Each number is 50 + 12 x the weight over its row's rms, rounded and kept within 0 to 99. Layers, rows and columns count from 0. The size before them is the row's rms in percent of the matrix's.

# down: layer 10 MLP down (transposed), 1280x320, rms 0.112, rows 578-597, columns 288-319
# up: layer 10 MLP up, 1280x320, rms 0.11, rows 579-598, columns 288-319
down578 115:51 50 45 37 28 60 61 61 50 44 51 29 34 53 46 56 50 54 50 76 79 20 35 62 58 67 50 42 27 39 40 62
up579 089:47 39 61 45 75 43 44 64 34 55 58 65 64 54 37 61 56 64 54 53 64 25 45 69 49 34 39 37 43 47 56 53
down579 090:48 39 53 37 49 62 49 33 29 51 75 33 69 38 56 57 45 42 56 55 62 63 49 60 32 65 50 41 52 58 69 51
up580 098:60 57 62 56 54 60 36 57 45 53 64 49 57 48 42 55 56 55 47 73 41 40 43 62 49 53 42 58 59 58 43 56
down580 098:66 70 53 61 43 67 60 72 58 39 80 41 49 39 52 68 32 50 32 44 30 60 41 69 55 44 50 63 43 41 58 36
up581 095:56 51 59 35 66 37 50 33 32 55 50 33 55 31 48 54 52 43 47 62 34 61 51 24 50 48 66 65 61 29 38 32
down581 101:63 41 40 42 44 63 51 39 58 44 53 40 57 75 70 38 60 60 53 45 36 37 49 64 40 40 62 30 29 52 38 59
up582 097:44 67 58 40 56 53 56 64 54 58 68 45 60 42 48 48 47 50 58 37 51 47 44 42 70 25 61 58 45 35 35 48
down582 104:33 48 43 55 57 72 67 54 45 50 42 47 38 38 40 31 10 42 54 53 55 54 52 44 51 54 58 63 38 52 63 45
up583 143:55 56 38 49 61 54 59 37 59 33 75 52 69 47 29 42 69 56 51 26 41 33 52 56 69 56 28 45 46 54 51 45
down583 142:65 75 47 45 51 52 64 41 55 34 56 50 65 66 27 41 45 33 35 43 44 43 43 54 63 64 46 61 61 59 60 46
up584 108:44 57 61 46 67 52 32 27 48 49 45 65 49 42 38 59 49 74 49 61 51 54 56 59 40 78 40 49 45 61 55 77
down584 111:47 49 84 51 51 49 26 51 53 38 49 39 41 31 64 65 38 32 66 47 49 48 67 47 61 64 62 48 45 64 46 39
up585 103:36 55 37 54 67 72 50 56 37 51 68 36 49 60 47 48 51 52 55 56 67 45 50 50 59 36 47 36 31 51 65 15
down585 097:22 43 41 42 53 40 36 61 52 42 47 48 68 45 53 31 58 19 61 45 31 33 44 54 54 56 79 53 58 50 44 43
up586 089:55 53 49 51 25 45 53 51 48 42 53 51 48 60 52 49 61 67 56 54 60 35 43 61 49 54 44 45 54 51 25 69
down586 098:56 31 65 77 38 53 68 45 58 63 54 47 49 31 63 34 56 45 33 50 30 61 53 40 54 73 39 66 39 51 84 35
up587 092:68 24 72 48 72 55 50 60 69 58 18 45 53 38 37 54 39 27 55 49 43 56 31 63 40 54 56 40 38 51 51 37
down587 096:38 51 62 64 58 39 45 63 73 62 53 41 56 47 51 45 36 50 51 41 45 37 53 47 51 45 42 61 41 48 48 52
up588 106:45 64 42 43 55 51 48 49 38 44 51 63 66 31 64 56 74 66 23 58 33 60 45 50 56 27 43 38 71 69 43 60
down588 100:68 47 33 58 50 64 43 51 47 33 60 38 38 67 39 58 38 47 59 37 54 58 64 39 39 54 70 57 70 47 57 78
up589 091:85 66 71 49 47 46 62 50 51 40 54 53 37 58 48 63 42 59 79 59 28 42 77 40 43 61 57 37 56 55 75 68
down589 089:37 59 45 41 37 51 42 49 40 37 49 55 56 44 49 40 43 73 31 45 65 56 40 53 58 37 27 61 48 65 48 41
up590 103:44 54 67 46 27 48 40 46 41 58 52 53 56 66 29 49 27 63 39 35 58 34 47 52 65 53 51 32 62 44 42 42
down590 105:57 52 64 46 47 36 33 45 55 34 66 41 31 53 59 37 32 27 59 39 41 46 66 17 47 31 35 51 62 53 59 65
up591 094:29 52 47 54 50 42 52 54 40 56 56 47 63 51 62 26 52 50 82 70 84 45 53 69 71 63 77 67 36 39 66 60
down591 096:52 52 62 50 51 36 49 41 49 31 20 31 60 33 55 48 56 47 54 52 31 57 37 67 61 28 58 32 38 52 42 61
up592 108:47 45 41 69 48 46 48 66 71 40 65 37 63 34 40 55 63 54 56 51 24 49 73 32 41 48 45 41 31 54 48 58
down592 096:54 41 43 25 54 47 47 64 42 38 68 30 56 63 51 48 52 53 35 46 49 56 69 48 62 14 58 37 69 34 28 30
up593 096:43 46 53 57 51 49 39 37 35 32 51 51 34 55 54 28 55 38 51 53 55 59 53 53 53 66 13 59 52 60 36 72
down593 098:81 59 49 51 56 51 56 51 62 61 40 65 54 60 59 51 68 48 50 37 45 49 61 43 63 59 67 30 43 62 54 49
up594 118:23 53 64 54 41 63 54 73 66 43 44 29 48 67 49 52 46 35 50 61 34 59 60 62 68 50 44 61 36 27 52 42
down594 085:55 57 38 51 59 67 63 36 39 68 52 57 28 25 45 28 53 56 41 44 58 49 35 47 43 69 58 41 53 49 71 53
up595 092:57 33 60 51 45 45 27 32 61 51 40 47 54 49 48 48 60 52 64 62 49 57 45 37 52 26 48 41 33 50 41 48
down595 103:48 47 80 58 60 54 49 60 61 39 56 60 47 42 52 58 57 45 61 37 45 48 56 35 41 35 35 61 42 36 59 67
up596 098:33 52 57 52 29 50 37 63 48 36 56 63 66 69 62 50 47 59 43 55 51 33 58 61 40 65 41 59 39 44 42 66
down596 104:38 46 60 31 40 50 50 36 35 71 48 37 59 57 53 55 53 60 51 54 31 73 62 56 53 49 55 46 67 41 53 64
up597 094:61 42 49 58 63 39 44 57 55 46 24 60 30 66 55 41 54 55 34 57 37 64 18 36 43 39 33 50 49 46 43 61
down597 103:58 53 31 68 62 54 68 52 40 40 39 75 71 40 52 54 47 32 60 46 53 61 46 49 48 60 50 63 23 49 49 20
up598 103:57 44 44 50 47 65 52 31 59 44 45 54 44 55 68 63 36 49 55 46 41 66 55 31 60 68 64 45 40 43 34 47